Part of a small language model's weights: 2 heads of 32.
Each number is 500 + 50 x the weight over its row's rms, rounded and kept within 0 to 999. Layers, rows and columns count from 0. Numbers have three digits each. The size before them is the row's rms in percent of the matrix's.

# layer 3 MLP up, 256x64, rms 0.0853, rows 98-147, columns 0-63
108:470538478505584481459584473480523401524480416561474527608465464506543419557452538487444560455426518513461498576421505462465494571518459442537458411524592583501421480531567517464458471532514526
113:480517488485502487386408428443591537496445478489518422450444569594563532524434438502506527462512500567432548477566530520497389470562580511467498480488476470580456472501537495448432416444461499
087:486528505456528426538395511535577457468506583461413477444486582479433604479443496444472457411448507480478580391499499532458453543542427515467527516584487490479555517509457512517579426467461448
123:453483439497422476518489527491557459466454543524552475542502461483471555487393524445461496577556500529416538586540508499456414524413433527566476392564503605490483507429495505489552534491499627
090:449474534471493494488496475542450583516544478509553498455507537626642550511509462513538396487473515464577538474547425553443624460524464562550515494573454526453484488415490514458592493540524517
106:503458589487564409499504515512490547494499377485458427413386547532515421530579524419509571603546494540534469464518441499492532540481435484463404449462513509458555441475521479466472461436483465
096:509547587506507456558377561515524477522493477465461461516393574485479453519602532444497496510552496523432482492515539473471470499517398515489418494478389452598428581488517591468507425461509502
089:613553515525540403562439581489536507426464497515558406524535596434493513547442479512400576524423454463476501481537494466531492516472447522511520431461469396461484462537500540578523456565443470
109:532589556465413452480513515520532537540480565489450486478590520462498499507500479470479532465552445563523556509475399426508448431525445495517550386383532479437463498528515538505526424378591521
080:419517493504575572534545539463479415477489599414473443425488450455589530481474439432591461437528443521476460506407525480421579489476415537464469468548496538449481472496451491503502425553564530
115:413523461382479517471469562496538527556556468450509438479451579487538505612443542440536512545617455550491479613463488468541448501478378506465439485493496514452424442493469485457491469449470518
110:466477494416538464586555480431532520524552445524555466559517451583498464516501527534434564485532475511434537512555526487477472619491468578444525507491572598496637558472574498500461526479397475
091:554561575505533474388522495507467541578409541540441449578450520535534461480478493472486523487502549495400496477453606488456463529525523489408530472415478557545510432492608576459422485485570509
103:421472453524500552514536547577478463524539476606505377506441473468619503491527460439522568524477480460512481543428503489491553520491439477563463340497408543510499534513497510504489535519611532
093:568495495487514468498551455515553476584439493459518495449490391487582500527391455428499403446400490545465431467454435535511502520514436443507434478535508474473498521513606501478500362475514565
101:518495545472513482557448515439510547472493507505502442537444506476442401515517510541484490482532542451526611496409622530456497533416478472518475469455585469505412519529551332518418430477479504
098:416528599540501453524526552432501540469548485543443457535424537385486412506412399461551457473496477469429530476580492506560482584499534501481542477474459523570582528521505543461462430447571536
103:608537504513472416395538521567550452551481534568510477523456456443546511531464435561433452438417574550453513447550499431500546516494470434487489447460506479560541536539579547534578449443446562
117:464549535377508499545557478460455545587422463427474432506446532526629497482486542522561534540533541499507530430541531452501544499554496516563453498396570476487455581453504569561521540568540444
102:420455538523451470416583500482567503508523451395457481455477492444465384475463515486579490522516536448536539563508425495530495558491428415544461532536590469546548529513471470480402598470438545
097:429512477464520530486493490577517522514567553403478448479438533516539460555503541412499494569515480541447514492563367561478540531562428476536454483510586528437431505582507529419440551561411543
111:556459518567493417547407485484508481460540548556507427455512516447530502510510400439573405447483563489486502491529429518510569495419482417488502379575538431516455490506550463486510463373512511
092:479503517474470436492464479508505599457561426474522484531441384500511508530543539461409435430557546522362540382520426496525470452515437497485554511532467499507520457525558452439456446396491530
105:527575519599560509543567500501577598461504536561449374443451511480515502497502442493461554467534510523583497541546533595522397507486467499410521480419508458561520476537528567555416482485486555
086:513550585435452469461479442548573479528531469420585525555429529599495523433447506541535571372455462599515462439544452522511486538540485508506499395493434541444488470507495554426464546532504483
115:477484556447555474451412576439471492555486490555517444495473495481424502508527529464486501487526436567474541435429389516495402514479467442405516504422548519541585559483587546605498460430539536
085:457496498425553556402510432467442544504424511491464511489477495527530361457489566527463468520441409470596524484561476420499488501489513543516560545402437445536626470492447528551521534448514485
098:535521500483491521434574509459438460544421525497509491511423514424509461461449506486434436547465453499473535538540517414483489484518484562480421454580489504535614467443519637500410549596413465
095:436520466438497416441488334538491519543506530435431583574463477554524474616447495461453458559512508459517530507464545450525517449395519529499546497457505551474502596551476542524491518472581521
117:412545491500544522598485470451431468455513530526503462466523571529478574493566431516488598434614498514453421490509478394492530466458453510507543486523601484460493564548499467599495505476601562
102:448512519450462416478441563581558562580526581419512452481456587536517504444506430474494467504517507594521534642529516493489551478537468562509485445520514531459478623410483469452525479505549471
104:537571493463510446440525469460552453493470471477488475552511468524480389397552508527499548486447569512487449454550576489464412506383452421432507387491539524498465524451521507415480451609481456
089:538563491420561501462441517429516432389515538458437495545548462505483492463572509454530479434510542517529498408560524529402507382474471495533536472547568482447547505478563455437378502491510579
081:529488487542452481527500447445565474443475540395508590514511539534575417477523490557504455459447474490453532490498528481460376461468514544356456468477475490472393560565431500520586479532491425
104:506552572532455489491526450475548489415504622520460519614459495574464411531547478454563533460487490502486469511488519500503463547511415484417498393501565493536509565599571551585474485582448484
107:412475445468514405565567385392466477501542443491570515545496528514467538413594459511547513479523464485422510527562502519518498581430476482474525408572551536439511468559518473456506460510444428
081:483533500478508547508523559507472509470526507498352465465520532489537464415387465523446460572533497561452533463607503484527528492481425444496421436437505478461509514589515565472444462399602449
109:595541531519492348531469549477503468484516531574463437532509410387514460504536439467470503396485510495486478555441423457522499499446495549515451506511595517527471480516591551540533390551514531
090:526493374529517525543503540527507512510557461514579413469545529526530459457575439485519466467419491564533520458574426422406508433547497541562508419587451426446508518571541492441476449505501578
097:435473456448428567409534473524575499520529458465497516563412468535449481526482481580490470485459361502489570494561516445492569534405385508534486512446527578484572465435432516462476548491481474
087:557562509548511470537542529454499519455500394565444437437504517457533468465408498581474534425468406548493575548459517445544494592496464490480505545521520444536514420541409484449523618558564482
100:534547461457582454550485491436629548583571567502522482499477510521495548511487559456449594521607544468482497568511487447453507546506489465515442432546524539473525554504546423537481545365516573
098:483521513479468495535536465560435608458481491475473489494461594449507433416438482520496357507500525465610496427554442519592485530422490566519444430536507553540517579458486543490486512539513410
103:544482500445490415476538492435513547561549509452461466555523521542585488474480510464469587541569484411469533517551516533395433457476569466498464423496532497483449596518525602498418454391577511
111:435429472502467464564578511561481496520483550487507503418501473503458513541433497490446420591549542417504552636518515508529491445425553493493390482566482544457572461362505519504473510556490488
115:552475460502481460504550404467479495556449469552559536520437552483455538458448463536498540511517564563479630467467448399495437534456551463516436502547501519605445499536584527563489577471607545
084:554515532556478538487485393484626519533499565476534461412509511428476485477457419547455438429440489518473516482576438460510589529535539466467540436574430448446582485457435492474564531431542533
075:394567535441556545526577495504383489471501424488497450528490494552502501488491515539491519648509547502466511520449481425493377533475497574500505542509428510501553595550563423472527433527534549
091:553492565473549502527472573443457532417565468500560467532538449447426506566506562453523531462492510490582528502553546540484440522428438438453457422503547507415487499473532370540504498443590398
108:507412569504523399450448491467516520532503566446486451532497530488435354441537447505505537433535467577529558576486469447497463502552427561509505481522467488436554578532537526440573518543504612
# layer 3 MLP down (transposed), 256x64, rms 0.0849, rows 98-147, columns 0-63
110:580597473504503397525543527633462521492609534542540453475576503530547410552488468519442556523533426557458445489521481486473502496442528503521507446550476541420461529491525482414529488590427544
108:553452595556373532509514576499518464604563456544545511548516500475529426493452626543437531567485474399502535507439589533415578505525524449529487514478502479520508550461476542512445515542522471
091:447547468570527554495437463503476487508475484533420439448567503524485493517428406492553619534521519551471480509509503541580512453445524564499408523618463443429466497507591424520542465570432555
110:423442569543515459499479463477469429514451544518530521511566521491467533489489448440552479508423450522672507513503550469511426426577602599521465491430456557478509533528524422505486470535556431
086:510544537476446521498503481504475503464479556488484533472490450443437507529523500444532560570474400589446451548453490435508490538555538416505383458360546399500557500608460522501501502489407537
107:514473488533574492587517542582566503622556512526545588458539504577440505502529453549386499445479531505512569469493580533584516613472474473461507536560526564469438507497524472474540482560440434
099:554449424506542482482484502491514557531487564584536465478485453482562526516491467431390600455548490500485491472610566476504548504431475503598526503504555476567439480579401461514455615544560474
086:445496555497513527570509338544442444577581564487547581478500438478464504522469547506570367514555543510557505490530548489498453505454486502515537478595471479463480561422536393508493482498539509
098:436460511494471441513469610551493478555449446480551527425539428531563354527494572630463453586500533432448460473498580485500454515523519463483465455546516534484580539447470522452471505507521563
085:484531436506472453550462512506451590565568547517532534562516520493473408474447492533462500495513377525453491525503458508555525458592551425462597510506528592484508525588473543544430551539367474
096:510481397602436464536566494524531518466473514522600546448514503571491479522568509438424549483518449484473518423597510487489442534565541477513435530555578442587452576477428537591476524564495490
102:425519462539483422522573515433545522559496583499597403512469419517439446509544508479449501510547497485552496557524496519527459450495446516540514500538473480556583609478550543385502415513438599
085:447507483535550505528428440446500503531413478473534545484504521557509495580537518497403555486493455602599450565532396603582492464485523522523507500555597525482505562518566453411464454549543542
095:566517583391546483570530468526465528542601503469511620533563508464454520471541477470491468513463523401463428481517530554446420490433486544429580484499415559540504516478439436523579554479540498
094:480492502412446475537393548506546550439537580497434459543436483471509526475520523537455455433555448490566483438515533512451461535528512573542436489460431514455523580365564563493461406462563472
097:470535476453522571506487464465486527485511512529513535508538418440528556529509469406552602514489515433535403434547475508599483512537549446488500383485395551466565505439439577427572554538463464
098:493470501457529541405443486494410502580395543521425474555516492573451559446470478465462551562466552457553430535469511508533493463513503538539497424421473532510400378457462549542526599489457488
113:519451422527468489582478496445516455470462476521529529561483562470550526577557508538515581470477433463478483455512520431486534372507427553597503505529463489473459475439490399377464587504426448
118:514346514482552511441532487500542516553509508522584394517504515507474514431406535521493508517603463423453589486570502501517565500495509568511496481516560538507474532469657503416488477542481452
099:505548521442524469483445510524496581501465499483425430498466450528504492466466506566623552507423513552568452485551499542453484510433496554586522386438379488467556547482599435488563467504489570
089:563553529492519523475469492528478431514460527492528501507537431507482377508391411593461522516483484428534506398528612495478382528506564541443490532513457467579514478433489436527542530479595506
134:463580459449522426489505402489493488518452488547514541496486550537437518504470515458529649471566487531578448549542490494539494496540414551576451375431472518473513531470521481446586498536382507
099:521588576500613432442442453502515477556468435562556446510521540486535482575481465565532522490456519527604513462539536512497540533459528524559492501373588521455549538475451419503534549459521603
098:512448520424525502507523443525491439591569573465483454548519405479475434524478437518407507551458463531461506489545480512449507536398471403571451460437472416488507555534451480482432473549621447
084:432591514530506510503543540542508515574503511478472467453485482469550483490505441468532527623513612517611495548506423434468492478389513474498534542539541460521598496515602448405484476534526594
103:520546501428489504412541413563598569509488436506474484481452539492533438466434490474440545426492487507497548485505489507552465478424436554566493494379364485546546507454483497451548516531458613
089:507522465515525518529433509496496439440491451473539492399510525530553554431469503523357395474475496527526527495502487434426463503424526553475461492441356447530555526484471542437519424515612515
104:533437527497441514455546562540477475561437527459554550525518491420521462495520485522440526583492473465359515524459579466455535538537448503426514491478417540430487568425404573552407546439491478
086:523492488517425545497408528560470558398488562586609401424523484458546558517523499519511591533528447509542482477467551464504589537488531425542447525455511583415479409498488530454526450500458484
108:512519470468460499471532432390579512509618479480550448457508520560413432484549443517438429517462444565498474444534471557497451537469378581470477496480485499436488554445543411485583465510470454
098:503522608478530611512530512515480533512487407531456530517481494572504499549518488554510527376581396441478586431523468476419497592467532555518507502478536452545494424535519583519485593441489525
096:409464402450538579550509496498473504514495501539566407449511521497485630581507437446519484493473516502536516468505467484554489510556546565479485565435404533392518434486510529471594590499471429
090:500436607519445502470454481542452516557486436523574504498443517470497457549468474578474571437494459407448537537504521485558465582470515415471464468489528555432523454561420531591590531541403440
092:414523494571503461452518516525505470535552464469442393490514452546464591466453564455501459440516549542637543582521526519579522486492530561548602478544524555507537548384489557546440511482502529
096:560538500355563446610470464517445475531619483526522477531567486459458569466453522461550529486537557515546416491458571551417508532551509580529505537481480523448479440577421481512484526459537462
099:531526550551514572477422578565516546446486520444392502482503471489596518467479601451534506585503520539482434528448514464516556493484539477569490546474475433569506512515368483535405531429549571
097:506426505495500565456523546359508430486428462473506536552598512451493518508547453534464525530516584567524523470517551556530499527487481460590576531532450533433526462502548516560404528575575395
103:577424422563491597399494503489474527463437483467498486461472498516451386511547415507487485513458485473451442449477562530475466476618543423480533438579452516534572471566457461512510527491500393
095:439450629484479450501477469545430511477496598517429460529465447451547462500507547476427503540522461481549424526542613458446462500499523489464479426457538490497597454435404591515555502464504582
106:477425485515493547386492484507471496511437398473482465445617496527491503539450428515499439499431468526482525425521422486491589521532465624490517505439473397466522494552540509471455463459538379
087:492447484516507557614455468424566513468420549471440521495425461491559615505503501484531386533599456538510469503429501379511576569504490481508447531400492502482536515436476504483516524456433509
100:555485499554506468434516454453453459438464483497524544543519513487394462530400515607586495504578475518518487426535443442464450511553566538413561505537464461480447403505604535506540470556508413
102:581647428513438372506520534374474422470512449490482489544557518541493535432546509532512501547441563509514488436460548524572465469500474510501527392505511478596493500455436522496505563503459511
101:529456574587487569564506437560546519455466377556479518448445501537410513428457469499454482560457451504559449587440517435578547572503436460503458543490487479488512446516438482529488542576453426
100:554443498412489528487598505476403484556494504571460547463432509493516445549501479535376580492479535542480488534527531416496607523542477528458454539495551405495598504440527581499515574533467559
120:576542542426573491486517526447481521466536514478531507607603536442538412580464562506499492544585563477524508431539451456407496480488557498471523530514435392556564524488501427474481454451484408
090:507413595461514537488465564502410518555463495509452557599489431522505444460524495499482534451530432500485480529521505364575450477552517596477420559494591527555462548593573502510431502495504510
093:590480521562480458465429506512612440527481538518520606561469527458498430540526430466474516429459466462464481542558504468519517454485414418547516458461543544559441477490481478583469590472550376
088:461555451433457445427489490520420551492509555588441507455397592549513553458472561470532480486561544509425457482479518500493528472511569497589534493508482508493471439574478490570559452509367598
101:456532451559453570486502524631524485443468554512463516489494463526479558574577459546430456557533502402408473565415566513504514446433529418459557472507594527514500481402467540558496468470520490